Part of a small language model's weights: width 256, attention and MLP in parallel.
Each number is 128 + 32 x the weight over its row's rms, rounded and kept within 0 to 255. Layers, rows and columns count from 0. The size above them is the row's rms in percent of the matrix's.

# layer 6 attention query, 256x256, rms 0.0331, rows 0-63, columns 160-191
size [ 80  74  84  82  92  94 102  85 101 118 125 109  96 102 101  96  98  93 102  99 106 112  96 100 103  98 100 102 102 101 107  94 104 102 104  99 101 103 107 106  99  97  97 100 105 109  96 102 101  93 100 100  99 103 102 104 110 102 104 102  95  93  93 101]
[[ 97 183 100  57 110 127 127 129 122 105 152 152  96 117 127  93 125 167 151 131 173 134 138 158 106 118 124 104 136 149 144 171]
 [ 90 128 144 106 109 196  74 115 213 125 137 134 116  81  75 185 152 117 128 121 166  78 152 162  83 123  83 150 141 104 140 118]
 [134  92 138 164 134 129  95 140 182 131 156  98 134 123 138 199 125 124 110 176 117 126 106 121  81 161 148 126 130 140 133  94]
 [156  81 143 166  83  99 101 147  70 157  90 118 178 181 115 108 143 157  80 144 103 140 100 104  92 145 130  73 106 122  88 149]
 [105 132 179 116 153 159 151 176 124 136 127 141 149  89 103 200 158 140  92 116 130 113  93  83  34 120  80 126 156 155 160  73]
 [163  72 168 169 141 169  90 206 197 150 134 104 166 138 128 173 116 151 101 190 109 114 122  95  65 155  62 140 131 138 122  78]
 [141 152 120 123 139  79 161  67  95 150 134 130  93 117 130  55 131  91 183  58 104 136 160 170 199  96 201 120 109 137 128 189]
 [142 178  89 147 125 162 111 137 157 101  81 103  92 123 129 161 134 156  99  80 134 139 154 116  75 134 116 136 141  86 124 135]
 [135 172 104 197 150  75 137  62 129 176 121 125 119 124 107  60 123 135 115  99 108 153 161 178 148 102 166 133 133 109 130 195]
 [128 193  66 176  96 169 114 108 154  95 107 108 140 127 118 194 137 165  97 123 151 137 184  66  83 121 111 168 169 104 136 135]
 [140  78 125 126 133 140 143 143 102  62  91  87 114 126 204 182 131 165 111 137 142  96  90  86 133 163 119 119 161 125 144  97]
 [155  87 108 147 146  87 110  82 179 121 103 152 131 157 124 164  79  97 123 138 128 182 105 157  61 131 178 146  85 111 136 165]
 [141  72 106 176 120  84 138 145  98 125 185 114 150 162  87 157 151 130 192 109 110 123 122 144 147 114 116 155  63 171 114 119]
 [155  88 129 121 159 128 153 182 107  89 154 126 126  52 157 190 152 137  97 154 112 160 158  75 100 111 132 175 129 114 105 143]
 [143 164 130 130 102 126  77 107  97 104 155 139 111 133 141 132 143 145 145 138 110 124 180 121 115 150 144  57 114  89 147 120]
 [129 149 128 200 134 150 124 120 141 136 158 104  80 148  75  26 152 122 134 135 147 150 117  91 125  87 134 128 144 187 101 148]
 [162 102 125 110 147 109 121 133 177 107 131 158 109 161 134 183 141 118 168 182 118 125 107 150  78 141  87 144 124 156 103  84]
 [127 150  78 134  98 124  93 159 156  95 100 119 126 151 133 183 177 174 118 141 121 137 128  76  88 124 172  74 131 115 168 100]
 [170  92 124 171 141 116 116  66 106 146 162 148 102 142 137  98  93 124  87 150  83 114 198 123 127 147 112 139 103 141 189  74]
 [ 87  80  82 103 172  96 110 150 102 132  86 129 182 147 120 127 123 128 187 158 145 161 140  90 175 170 136 173  50 154 101 109]
 [119 152 125 126 149 172 116  46 100  86 127 122 135 163 154 150 115  99  80 138 173 137 160  28 172 168 110  49 161  85 114 183]
 [161 153 124 111 145 111 111  99  74 159 145 177 119 105  79  93 122 137  89 151 123 150 160 132 133 159 160 128 166  97  94 126]
 [121 112 184 108 176 101 110 131  89 200 143 209 163 142 137 120 138 102 191 107  73 164 101 123 154 110 110  55  62 151 152 155]
 [127 124 135 157 118 130 129 132 141 149 136  94 141 105 165 157 117 114 132  40  80 205 201 122  99 120 135 165 148 152  90 105]
 [107 121 134  67 125 170 139  80  59  57 103 156 109 122 166 185 128 136 150 151 135 166 155  86 192  51 149 111 161 114 113 122]
 [152  46  97 146 120 145 117 166 175 207 131  70 134 116 122  88 140 127 107 195 118 140 139 144  84  82 115 162 133  70 123  88]
 [103 160 116 150 103 152 165 120 108 190 151 133 175 117 112 122 180 154 156 170  84  89 126 126 139 103 122 181 117 141  80  46]
 [120 112 127 150  97  94 146  82 114 130 167 145  95 188 102  91 144 119 180 110  53 169 119 101  96 155 120 169 149 129  79 142]
 [130 157 132 168 121  87 107  97 120 126 118 163 147 115 171 133 157  89  59  89 149 150 108 131 121  81 166 140 163 107 167 122]
 [ 93 142 126 122 102 151 118 181 125 113 126 169  90  83 105 116 132 117 119 113 124 153 144 112 208 134 144 162 125 105 138 117]
 [147  80 118 185 169  51  96 105 129 116 131 120 107 161 122 181 132 110 144 108 123 117 186  89 130  57 156 104 110 140 150  62]
 [101 114 111 122  85  93 122 143 111 147 112 130 140 139 121 137 160 114 171 115  68 115 147 132 105  86 103 193 150  90 119 131]
 [103  91  96 101 163 106 122 113 153 111 138  94 139  95 124 130 100 112 164  87 129 180 109  87 162  73 156  92 154 117 108 150]
 [ 85 100 168 182 105  85 180 109 156 119 121  88 126 138 127 134 184 170 124 124 233 132 163 101  98 124 102 168  90 151 133 124]
 [ 92 149 172 106 146 164 139 143  74  92 104 146 128 107 135 126 124 164 116 173 100  94  98 111 142 104 133 145 118 112 151 196]
 [126 116 113 113  80  87 190  98 146  97 136  99 102 161 116 102 117 126 132 136 174 112 148  92  85 161 176 114 165 134 167 137]
 [143 130 141  84 120 211  90 129 178 121 142 112 124 126 185 106  78 151 119 167 213 138 122 114 182 168 126 175 134 140  82 118]
 [140  99  99  79 141 179  93 115 141  96  81 123 137  73 148 146 155 121 129  98 157 155  66 130 150 135  99  68 168  80 134 146]
 [ 91 167  91 191 158  91 141 128 129  96 170  95 123 140 119 152 112 127  48  86 166 130 175 130 162  85 156  90 157 142 125 102]
 [173 144 119 173 149  40 170 163 145 176 121 135 103 145 106 175 103 152 102 119  65 137 124 139 167 129 118 121 163 136  97 127]
 [141 180 111 150 152 149 203 102 124  94 143 116  90 165  86 138 211 109  72 130 122 118 132 120  80 120 108 109 196  83 164  80]
 [ 79 122 204 110 139 142  99  86 161 121 137 134 108  91 105 103  68  94 136 132 134 120 118 147 116 103 141 178 118 161 164 200]
 [175 142 120 116  97 170  99 108 152  98 215  51 135 113  91 180  69 143 167 117 171  89 117 185 139 155 132 150 124 134 109 112]
 [137 133 134 141 111 143 154 118 103 108 190 178  77 200 114 128 129  79 124 157 158 149 135  81  94 139 131 107 136 165 108 116]
 [181 153 120 139 169 113 161  64 145 126 121 142  91 158 125 189 127 104  93 106  98 168 104  75 113 115 149  27 185 108  96 142]
 [136 164 124 181 127  76  80 106 114  85 117 117 131 168 138 118 193 118 113  76 153 105 203 120 109 195 115 136 158 176 169 102]
 [154 171 127 120  73 107 115 105 163 136 155 127 193 112 104 143 193 175 111 121  86  90 135 126 174  98  95 149 167  70 104 157]
 [ 69  82 162 104  98  50 161 141  91  67 134 143 155 119 149  89 193 123 128  78 115 177 132  96 110 171 122 106 111 147 202  99]
 [100 145 144 156 134 121 126 147 116 125 136 106 180 166  94 142 126  64 167 113 151 134 173 145 149  96 120 161  91 126  87  67]
 [145 124 109 165 106 109 130 123 144 128 188 142  71 120 162  69 109 183  73 107 166 120 153 169 111 135 135 104 110  98 172 133]
 [110 197 111 200  99  72 148 164 135  92 124 138 153 181 154 107 158  97 145 149  87  87 109 160 151 167 128 172  76 136 108  99]
 [127 114 164 137 131 130 176 164  93 130 168 127 160 113 109 162 167  95  99 167 152 100  86  43 114 212  92 128 149 166 146 142]
 [131 166 154 122 141 164 132 121 152 122 117 146 103 137  86  74 115 109 172 118 101  80  94 136 135 117 173  97 144 102  92  93]
 [116 181 106  91 108 142 148 110 107 141 100 146 111 118  96 179 134 109 104  62 106 165 163  59  82 113  83 112  81  70 123  91]
 [133 124 133 131 137 222  91 164 155 171 130 155 139  64 205 108  83 133 159 145 131 152 102 143  70 138 124 122 117 130 115  71]
 [100 160 104 144 160 100 138 132 142  65 130 143 146 117 119 138  99 114  97 152 163 189 117 131 118 172 121 170 118  98 180  90]
 [106 102 128 151  90  93 141  83 131 114 185 141 159 141  88 214 108 141 110 125 159 149 145 124  53 182  54 139 100 108 104 136]
 [107 118 137  92 133 125 106 102 125 201 133 129 115 127 124 125 180 144  65 158 131 141 173 155 132 127 131 123 118 137 140 140]
 [ 75 122 123 142 113 151 145 168  83  97 109  95 119 140 160 152 164 145 136 109 171  79 113 118 143 119 127 124 148  98 114 160]
 [130 133 166 103 137 102 110 146 112 106 162 189 171  86 133 109 130 160 147  93 125 173  24 115  62 146 137 124 106  80 111 133]
 [148  89 114 165 109 147 155 144 166 145 137 141 148 149 114 135 101 158 157 111  92 155 125 126 123 151 126  89 106  96 142  42]
 [111 146 119  93 128 153 124 171 128 100 124  94  60 124  58  88  66  78 140 185 110 121 122  97 162 138 157 149 151  47 115 138]
 [131 108  93 173 124  61 139 117 103  40 124 150 168 111 110  87 115  96 141 156 118 128 146  94  88  83 135 120 159 114 160 175]
 [129  55 131 145 154 111  96 165 153 138 113 128  95 128 169 136 120  76 177  88 119 136 100 187 165 115 140 157 162 135 105 145]]
# layer 6 attention key, 256x256, rms 0.0332, rows 0-63, columns 160-191
size [ 68  80 101  83  99 106  94  97 106 111  88 124 100  96  94  98  94  93 102  97 103 112  96  98 106  96  96 104  99  99 110  96 105  99 106 101  96  98 103 103 101  98  94  98 104 111 100 102  99  97 102 102  99 102  98 103 109 102 103 100  95  96  95 102]
[[178  74 140 171  92 120  78  84 142 133  92 104  82 107 108 113  93 140 150 182 147 156 180 143 139  98 191 120 129 142 127 164]
 [155 175 143  73 133  75 106 131 154 146 142 123 133 146 113  71 143 123  98 151  99  90 126  72 145  79 166 153 155 175  96 155]
 [143 101 138 106 139 222 103  63 101 177 112 130 114 152 140 170  90 119 204 100 131 105 115 197 183 133 111 130 128 117  92 123]
 [132  69 139 137 169 134 153 147 112  76 104 114  88 132 140 178 147  50 107 148 172 118  91 124 154 136 135 146 167 145 117  53]
 [171 134 121  87 120 183 114  92 106 146 130 131 125 171 137 150 122  76 216 145 182 112 118 147 166 153 120 147  51 152  70 114]
 [122  96 159 132 175 156 174 213 126 102  83 116  63 126 176 175 169 113 140 103 149 130  94  80 160 115 145 112 151 122 147 134]
 [ 81 112 170 105  91  73  96 130 145 112 113 154 151 145  77 135 108 134 144 157 130 159 153 158  79 129  78 180 138 162 131 102]
 [ 91 128 118 109 136 149 174 120 125 157 126 129 113 150 154 154 107 114 255  94  93 143 106 131 153 122 112 139 132 154  75  84]
 [111 137 113  93 111 157 122 147 129 174 111 172 126 138 143  53  94 109 118 125 149  98 174 161 128 175  90 103 135 166 137 124]
 [ 84 111 148 105 108 152 149 134 190 179 111 106 149 117 129 143 148  98 205  76 129 179 106 116 162  81 104 166  89 125 113  87]
 [126 138 135 172 129 139 119  59 132 120 141  95 115 127 118 133 124 100 187  90  87 100 176 134 156  95 120 115 141 156 119  59]
 [132 103 148 151 114 101 104 112 150 110  78 124 173 125  84  69 110 145  92 160 105 178 103 164 143 151 155 182 165 182 159 186]
 [ 93  79  58 168  57 129 138 162 128 160  90  59 182 187 128 114 152 106 132 164 168 126 106 139 107 153 128 152 110 165 124 124]
 [151  83 100 120 141 114 119 133 114  66 128 152 157 130 105  83  99  80 167 144  75  72 148 117 112  95 189 145  93 126 105 186]
 [ 98 142 126 157 110 146 114 106 117 105 182 151 103 178 126  85 115 126 131 133  69 183  94  91 109 127  84 155 130 124 119 134]
 [117 131 107 151 120  76 205  95 224  68 128 122 133 110 155 120 142 167 147 122 193 182 106 109 113  73 154 112 137 111  75  67]
 [183  61 161 102 123 167 163 155 118 106 102 145 123 143 154 119  90  94 186 165 107 134 149 186 108 104 100 167 188 129 119  98]
 [101 143 136 119  87 141  97  65 127 106 130 127 136 148 133 135 131 163 134 176 149 159 133 100 100 170 150 142 110 132  99  86]
 [160 136 157 130 123 118  77  97 133 139 147 112 121 145 142 131 146 113 157 146  94 137 124 137 101 102 128 164 154 113 148  85]
 [124 154 130 103  73 173 104 162 144 160 142 157 158 173 134 104 130 116 182 144 123 116 132 136  95 158 111 125  96 137  55 187]
 [ 87 167 158  64 141  67 176  53 109  51 121 124 152 139 150 133  84  79  90 144 116 110 140 141 130 140 112 124 175 154 115 138]
 [136 148  97 164 139 175 137 123  89 112 140 147 124 173 128 135 159 137 131 118 147 163 108 148 119 102 106 133 123 154 146 136]
 [138 145 138 112 158  47 107 135 117 181  99 120 104 150 136  83 185 121 151 155 142 105 106 172 165 157 142  65 129  78 139 174]
 [121 168  97 129 112 151 145 137 169 125 108 132 116 181 122  92 125 140 140  44  68 156 155 121 163 140 156 151 103 154 110 100]
 [ 96 110 132 122 106 127 122 130  77 135 106 150 118 164 154 140 114  97 114 186 130 139  84  78 176 147  80 104  69 122 114 119]
 [123  73 139  78 140 137 111 135 114 163 183 134 194 117 181  86 162 130 156 115 155 138 119 119 105  97 173 119 117 134 115 202]
 [ 79 114 105 144 105 134 133 120  96 169 143 128 119 121 156 113 175 167 120 165 182 118 146 118 125 100 110 138 139 136  87  25]
 [194  83  86  96 104 102 154 101  78  92 132 152 141 125 127 196 153  93  99 126  80 152 136  82  97 164 103 164 176 130 147 121]
 [140 170  87 196 179 193 115 109 141  78 177 164 113 101 134 126 154  49  81  61 209  71 127  99  96 139 128 150 189 123 142 208]
 [119 105 116 110 135 184  79 129 105 148 138 112  50 134  72  88 146 181 140 117 156 126 153 123 172 103 162 112 196 118 115 129]
 [ 98 134 169 135 106 139 168  86 177 105 147 143 125 140 125 108 147  76 177  71 125 188 138 141 106 112 149 100 125 142 108 162]
 [136 110 113 118  91  95  66 146 120 153  95 167 128 125 101 156 127 101 178   0 131 111 139 106 172  66 141 103 118 104 139 142]
 [ 90 111 100 153  75  72 171 110 150  99 128 124 174  64 125 112 135 115  79  72 139 180  66 141  58  79 167 120 157 143 136 147]
 [ 89  76 136 224  79 155 148 129 180 121 100  86 106 120 108 187 126 170  66  68  64 119 176 166 119  90  96 150 111 157 135 145]
 [138 132  96 121 142 132 191 170  66 147 137 139 180 132  97  99 106  87  41  75  57  84 109  90 123 150 131 142 102 117 126  85]
 [123  83 142  85 143 116 162 194 152 106 196 101 183 111 136 128 128 129 115  65 199 151 131 136 115 136  85 133 116 180 118 138]
 [164 160 140  74 117 172 155  80 193 159  85 130 139 140 133  90  90 178 137 141 173  70  85  91 167  88  68 129 109 137 135 150]
 [112  85 148 156 196 153 120  86 125 121  78 139 120 156 166  99 104 123 155 103 103 146 114 160 109 141 137  52  75  98 135 169]
 [ 87 176  98 171 142  95 140 102 146 142 118 108 106 147 176 108 119 152  81 102 130 159 113 157 163  88 189 101 178  90 108 116]
 [106 101 100 179 108  56 148 101 190 115 153 173 131 150 110 118 154 127 128 110 104 106 110 126 108 115 135 107 165 130  73 146]
 [128  97  99 120 105 102 162 134 103 143  88 140 124 116 151 157 148  77 103 188 149 126  79 123 159 122  99 149 156 128 129  42]
 [144 151 168 100 105 150 144 138 134 121 129 154 141  92 113 100 161 169 172 132 112 112 133  96 177 117 105  63 139  94 160 200]
 [170 105 145 149 133 131 159 133  92  96 145 108 127 102 169 149 106 111 150 112 132  89 146 100 133 122  84 115 160 142 154 138]
 [115 119 145  53 120 110 177  90 165 142 135 117  80 113  80 123 136 112 140 134 164 171 193 131 109  95  76  65 147  95 188 136]
 [ 99 139 156 134 141 115 171 100 102 107 111 130 122 118 104 191 129  76  91  73 144 185 121  82 113 138 104  59 199 111 131 100]
 [103 126 112 165 141 114 101 153 160  74 101  46 141 151 151 123 157 112 159 150 122 124 172 188 115 175 121 130 178 132 165  86]
 [ 85 155  56 100 174 164  89 114 116  94 125 117 118 150 149 133 128 192 115 104 107  66 158 134 191 112 119 185 105 159 157 142]
 [122 122  93 161 167 105 161 171 102  82 116 108 121 141 153 151 163 160  25 171 147  41  85 130 109 126 117 108 161  94 187 138]
 [ 98 131 136 117 139 166 141 113 134 122 130 111 123  68  64 121 104 159 155 127 141 132 119 101  94 164 138 168 125  99 170 140]
 [172  76  31 172 141 126 133 112 148 121 192  94  93 166 151 157 103 122  77 160 187 165 142 136 126 108 122 118 137 112 188 134]
 [ 77 190 116 184  85 116 113 153 137 101 148 136 104 135 174  90 115 114 189  51 103 145 147 150 166 141  97 192  60 136 105  79]
 [130 109 158 196 104  85 144 126 156 140 120 120 138 105  89 133 220 126 105 178 118  98 119 135 110 144 135 111 209  92 112  74]
 [154 149 157 211 142 142 137 123 120 126  77 153  71 127 114 134 149 119 174 138 121 115 146  97 158  83 143  71 143 131 166 131]
 [121 167 148 100 120 116 128 140  81 139 126 161 155 141 112 157 112 158 145 162 106 191 149 126 175 127 115 141 133 113 160 114]
 [156 101 147  97 117  74  80 168  84 230 112 181  95  97 231 140 148 162 162 119  95 177 174 116 114 127 179 159 149 122 137 124]
 [ 99  97 126 145 160 112 132 135  84  78 102 125 106 153 171 113  81 137  86 114 173 131 138 103 174  81  93 136 131 128 160  78]
 [ 95 133 132 111  87 111 100 118 130 142  98  82 147 164  87  97 105  96 134  89 129 130 141 163 122 169  84 116 128  97 124  49]
 [140  83  78 160 135 107 149 114 126 110 142  89  93 153 151 128 104 143  56 140  85 175 112 150 107 181 119 148 168 118 160 156]
 [141  48 130 128 102 124  98 156  98 115 108  90 182 157 100 130 121 169 101 130  92  51  83  95 180 138 175 116 114 156  71 146]
 [148 176 106 161 176 119 102 102  69 174 157 171 163 101 140 204  84 140 138 151 130 109  77 220  94 154 153 117 152 165 134 191]
 [179 103  97 144 131  90  97  75 145 116 123 109 107 146 131 165  82 123 140 138 117 141 183  95 156 152  98 169 148 125 109 117]
 [138 137 138 106 155 171 135  98  98  84 156  62 138  98  92 164 101 134  95 187 122 140 140  99 127 123  90 118 118 155 109 143]
 [152 161  84 195 155  90 132 143 136 145 173 141 145 167  99 129 123  93 138  89 146 137 125 154  96  93  90 161 112 148 141 163]
 [114 102 170 122  88 134 127 139 166 144  93 156 176 117 154 130 167 128 122 160 165 104 101 162 130 173 129 118 163 116 149 145]]
# layer 6 attention value, 256x256, rms 0.0332, rows 0-35, columns 160-191
size [109 100  94  96 106 100  91  96  99 100 103 100 102  95 103  99 100  95  91 101 105  95  97 102 103  99 103  96 104 103  96  97 106 100 106 104]
[[165 112 166 187 137 131 146 124  78  83 148  92 140 195  85 155  67 122  37 154 171 174 149 123 117 130 134 125 114 163 102  83]
 [139  87 116 151  69 170  54 112 151 137 110 110 113 142 134 101 121 149 155 122 137 167  79 110  82 115 128 162 196 115 172 170]
 [143 107 125 127 161 175 145 143  98  90  80 124 158 146 115 150 155 136 155 103 140 146  89  89 157 138 138 162  83 198 104 168]
 [ 64 150 107 120 173 169 134 106 163 164 128 160 127 192 205 167 163 122 107 146 130  87 100 137 112 147 118 198 169 123  90  91]
 [115 154 140 114 106  79 121  80 146  78 109 173 138 112 118 168 125 168  49 138 162 157 121  85  67 115 131 183 131 111 125 175]
 [ 88 153 143 129 134 166 139 119  82 116 103 153 133 100 163 102 141 102 107 100 130 144 146 169 141 126  88 141 128 113  87 107]
 [ 84 136 116 167 164 115  98 158 181 110  66 122 111 103 145 118 145  66 126 157 105 159  93 119 103 123 172 152 112  98 113 130]
 [ 46 123 139 167  57 147  50 114 103 135 120 161 196 219 119 145 163 154  99  85 161 155 121 172 120 107 129 107 103 131 144 111]
 [160 193 134 130  82 163  87 132  88  88 129 139 180  91 134 162 136 109 109 162 100  87  89  97 180 165 136 121 177  80 117 180]
 [148 102 159  99 117 147  78 125 102 143 159 113 202  70 142 152 124 135  99 123  68 104  99 150 158 155 147 100  87 101 140 128]
 [101 110 174 136  94 124 113 156 155 142  67 117 153 130 164 153 139 158  75  61 186 102 131 104  89  97  95 131  99 130 179 139]
 [128 173 115 140 153 148 141 128  81 135 134  99 129 198 112  97 116 192 105 168 159 154 164  87 103 131 106 146 131 109 119 147]
 [152  85 185 104  88 141  79 125  79 105  78 169 183 168 104 170 114 131 160 139 109 130 109 106 120 127 137 143 171 115  95 139]
 [ 80 128 138 106 143 144 132  77 100 159  89  74 121 177 139  73 124 131  90 130 101 149  76  72 167 162 151 109 103 110 142 137]
 [194 137 206  82 100 205 155 119 188 165  93 105  77 173  78  88 100 133  80 152  78 119 136 175 114 116 152 137 139 115  49 147]
 [ 79 124 110 142 149 164  81 155 187 133  92 136 108 178 102 130  84 118 118 144 106 136  72 108 159  98 106 131 148 169 124 173]
 [ 59 142  95 102 133 133 130  79 151  96 125 158 151 117 114 178 114 152  90 116 161 148 110  48 105 180 127 147 188 156 153 127]
 [ 97 128  89 128  54  73 125  94 120 108 109  91 142 150 116 120 113 116 132 108 109 126 137  94 139 167 201 135 128 128 142 161]
 [127 119 127 106 128 117 169 104  93 115 161 167 149 130 120 127  88 179 129 124  93 149 224 130 145 166  88 110  96 100 133 180]
 [ 92  68 120 133 148 108  55 166  86  88  84 138 145  82 128 140 137 159 124 167 106 107 101  84 131 172  89 186 180  69 141 148]
 [117 106 124  94 132  97 185 102 141 157 162 164 118  98 106 136 108 109 122 100 156 127 113 144 106 110 121 123 137 146 145 141]
 [ 95 116 148 161 139 109 107 139 139 139 101 118 151 183 139  81  79  46 174 109 127 106 152 160 121 138 138 168  91 124 165 162]
 [ 74  89 101 132 144  88  95 147 129 125 105  85 158 184 125  71  74  93 139 201 124 104 125 116 164 140 103 123 119 146 162 163]
 [105 114  45 111 125 172 118 139  87 155 153  89 174  86  68 125 143 117 192 128 116 138 101 113 151 117 143 123 155 103 121 149]
 [114 172 177 159  98 154 143  84  92  67 179 130 159 137 157 196 108 175 201 145  51 176  92 118 126 147  90 202 141 100 105 145]
 [135 163  86  78 162 139 103 115 136 149 189 100 115 115 110 117 129 106 129 165 104  83 133 169 145 172  79 108 143  75  95  92]
 [202 188 124  31 130  98 119 169 119 137 124 114 193 184 179 114 142 102 173  72 118 158 115  84 120 162 129 129  67 140 141  83]
 [ 92  66 157 176 161 202 166 176 150 160 170 127 154 178 127  79  43 110 142 155 125 177 122  93 121 167 177 151 183 141 133 108]
 [123 128 137  73  99 120  90 128 123 143 117 184 192 187 106 111 134 146 147 146 185 148  93 153 173 101 117  75  91 174  90 136]
 [165 107  78 147 129  96  88 164 164  96 108 114 106  95 159  66 110  57 147 119 119 147 124 167 181 142  79 107 132  82 116 107]
 [131 123 107  88 179 144 125  42 155 137 119 137  92 156  83 117 123 113 149  95 189  85 173 152 141 149  97 148 129 113 144 153]
 [109 138 184 109 120 115 179 160 171 102 163 173 135 128 140 109 136  52 107 115 180 127 161 147  94  62 105  86 180 111 144 173]
 [ 98  92 104 160 144 115 151 123 101 109 101 163 166 108 104 126 145 163 142 138 141 138 127  81  88  98 120 127 181 165 169  54]
 [ 92 140 129  89 138 104  95 135 101 119 129  64 102 113 140 135 148 121 204 142 122 110 131 150 166  79 102 174 107 109  85 161]
 [138 166 188 141 109 176 151 135 134 108 130 123  59 134 105 106 192  94 159  92 157  87 132 162 123 152 165 122 127 180  98 123]
 [150 126 137  98 149 117 173 150 140 120 136 100 151 179 173  94 152  93 135  95 119 119 158 159  74 111 172 101 162 152 141 105]]
# layer 6 attention output (transposed), 256x256, rms 0.0411, rows 0-35, columns 160-191
size [115 110 103 107 116 105 101 104 114 111 107 107 115 101 112 105 103 100 101 116 119 105 111 116 113 109 114 101 108 116 104 107 119 107 114 114]
[[100 171  81  96 142 128  91 137 123 199  69 154 108 125 125 130 181 122 155 145 119 137 138 159 142 117 102 181 124 176 125 132]
 [113 132 174 145 183 135 182 113 108  87 113 176 161 122 168 120 114 114 116 112 128  83  81 101 169  79 147  99 152 149 141 152]
 [133 172 103 168 141 105 123 138 152 161 130 107 148  92 132 143 131 127 150 148 146 121 160 166  75 151 120 133 124  46 178 166]
 [148 117 136 118 142 111 112 155  91 147 131 134  95 101 104  91 129 103 174 136  96 216 167 113 117  99 150  66 157 130 146 182]
 [184 147 147 167 191 220 124 141 107 120 150  87 102 141 102 102 167 149 111 110  86 102 158 174 124 119 142 120  77 118 173 107]
 [106 124 110 147 102  83 107 164 191 170 151 147 120 124  99 123 123  96  89 171 158 113 111  80 171 175 151  99 140  96 155 153]
 [173 121 136 129  85 210 128  80 113 143  99 124 103 152 122 141 130 150 153  89 105  57 128 142 100 128  86  89 155 120 177 118]
 [160 179 162  89 176 176  87 145 137 117 119 119  59 124  84 154 112  67 127  90 131 112 147  91 149 141  99 205 126 134 151 104]
 [140  94 116 146 161 126 172  67 146 160  90 145 110 203 125 100 144 195 182 189 140 167 182 161  83 123 135 170 112 124 126 136]
 [118 142 108 211 195  73 170  95 183 122 122  97 148 151 107 130 152  90 140 135  89 146 154  99 106 171 154 116 126 103 116 159]
 [115 147  87 103  96  88  95 153 125  96 191 194 108 160  81 133 199 158 130  96 141 179 183 172  87 174 128 154 153 124  98 158]
 [135 111 184 137 129 104 150 131  92 138 138 178 178  79 138 112 163  84 153 140 124 156 145 177 148 156 143 151 123 174 152 114]
 [119 165 108 134 101 181 160  95 209 159 127  69 114  60 133 132 151  84 108 142 132 113 100 131 104 144  85 119 108  97 163  87]
 [147  92 115 139 112 146  86 140 120 169 121 170 136  68 119 155 110  98 119 140 146 114 181 136 114 121 138  94 126 130 114 109]
 [128 132  95 175 148 101 100 145  75 104 186 133 134 103 150 111 152 145 180 115 118  82 123  96 132 142 110 133 164 103 173 137]
 [142 170 104 121 103 134  92 132 168  99 138 152 151 175 101 112 129  81 234 177 160 156 179 106  73 147 123  88  97 106 105  62]
 [117 114 132 163 136 161  68 139 122 112 142 154 145  68 108 145 174 161 121 143  50 149 151 191 126 117  94 123 144 140 109 101]
 [162 159 121 129 128 146 155 151 151 128 133 126 126  61 144 154  90 164 158 181 118 130 100 127 110 144 118 118  97 100 168 109]
 [194 115  79 113  90 152 131 146 160 136 150 125  74  90 178  97 132  81 122  76 144 147 123 155 138  96 145 128 111 108 119  93]
 [102 162 139 141 135 156 147 119  91  92 154 123  97 131 164 114 110 106  87 128 115 137 205 125 156  90 157  90  93 160  43 106]
 [167 184 116 110 135 172  93 185 114  77 117  96 154 148 101  92 132 134 117 155 103 148 174 118 123 110  71  87 123  79 146  88]
 [ 81 100 153  75 110 126 142 124 131 152 154 162 111 122 152 173  85 166 177 117  91  97 146 143 175  83 111  57 148 123  86 103]
 [141 158  93 149 135 134 158 132 120 163 116 108 118 172  98 129 167 102 131 169 130 155 173 136 143 129 126 109 133 159  74  54]
 [144 169 138 148 144 175  74  94 161 135 123 135 135 153 190 123 135  93  86 116 102 106  80 120 113 114  91 150  78 197 158  88]
 [105 128  92 131 143  99  47 138 145 173  92  79 118 153 164 144  87 135  97 107 179 167 155 141 134 142  82 238 114 188 151  58]
 [105 109 158 171 103  92 155 128 173  62 103 121 132 122 153 119  80 126 133 134 123 130 123  72 153  52 149 173 177 164 165 173]
 [107 154 164 134  92  69  85 149 130  60 110  78  49 133  77  99 159 167 141 121 142 157 123 149 111  91 149 154 181 170 119 122]
 [ 96 155 110  82 114  86 119 143 116 145  84 121  98 126 136 170 179  79 136 125  93 128  85 152  81 125 123 110 114 176 102  77]
 [168 163  63 140 132  55  98 110 146 132 159  86 148  67 132 144 137 151  83 117  93 140 124  93 139 134 107 172 173 143 137 110]
 [112 152 101 126 147  90 116 142 130 102  95  94 122 177 105 135 100 188 117 188 155 189 173 108 119 104 170 127  94 125 134 171]
 [146 160 135 128 177 135 133 138 125 126 144  87 239 153 102 102 121 111 160 142 103  99 125 129 108 153  90 103 105 122  89 135]
 [122 105  82 163  81 145  50  78 122 156 143 122  75 168 136 123  84 171  90 173 117 147  87 133 101 119 150 121 115 137 113  65]
 [151 146 212  99 122 120 182 145 188 151 105 119 163 112 182 129 138 117 104 120 104 172 109 178 161 169 109 120 111  88  32 181]
 [ 93 167 144 100  32 114 153 149 117 127 174  82  90 146 106 115  38 205 118 117  83 164 163 144  93 198  98 159  95 169 128 146]
 [111 109 124 126 111 133 118  56 173 117  90 134 172 138 194 195 155 207  28 144 114 136 120 139 155 160  97 107 105 128 106 121]
 [156 151  97  66 111 170 151  95 136 160 205 152  85  98  90 130 125  91 174  92 183 123  95 129 121 177 110 186 130  94 118 161]]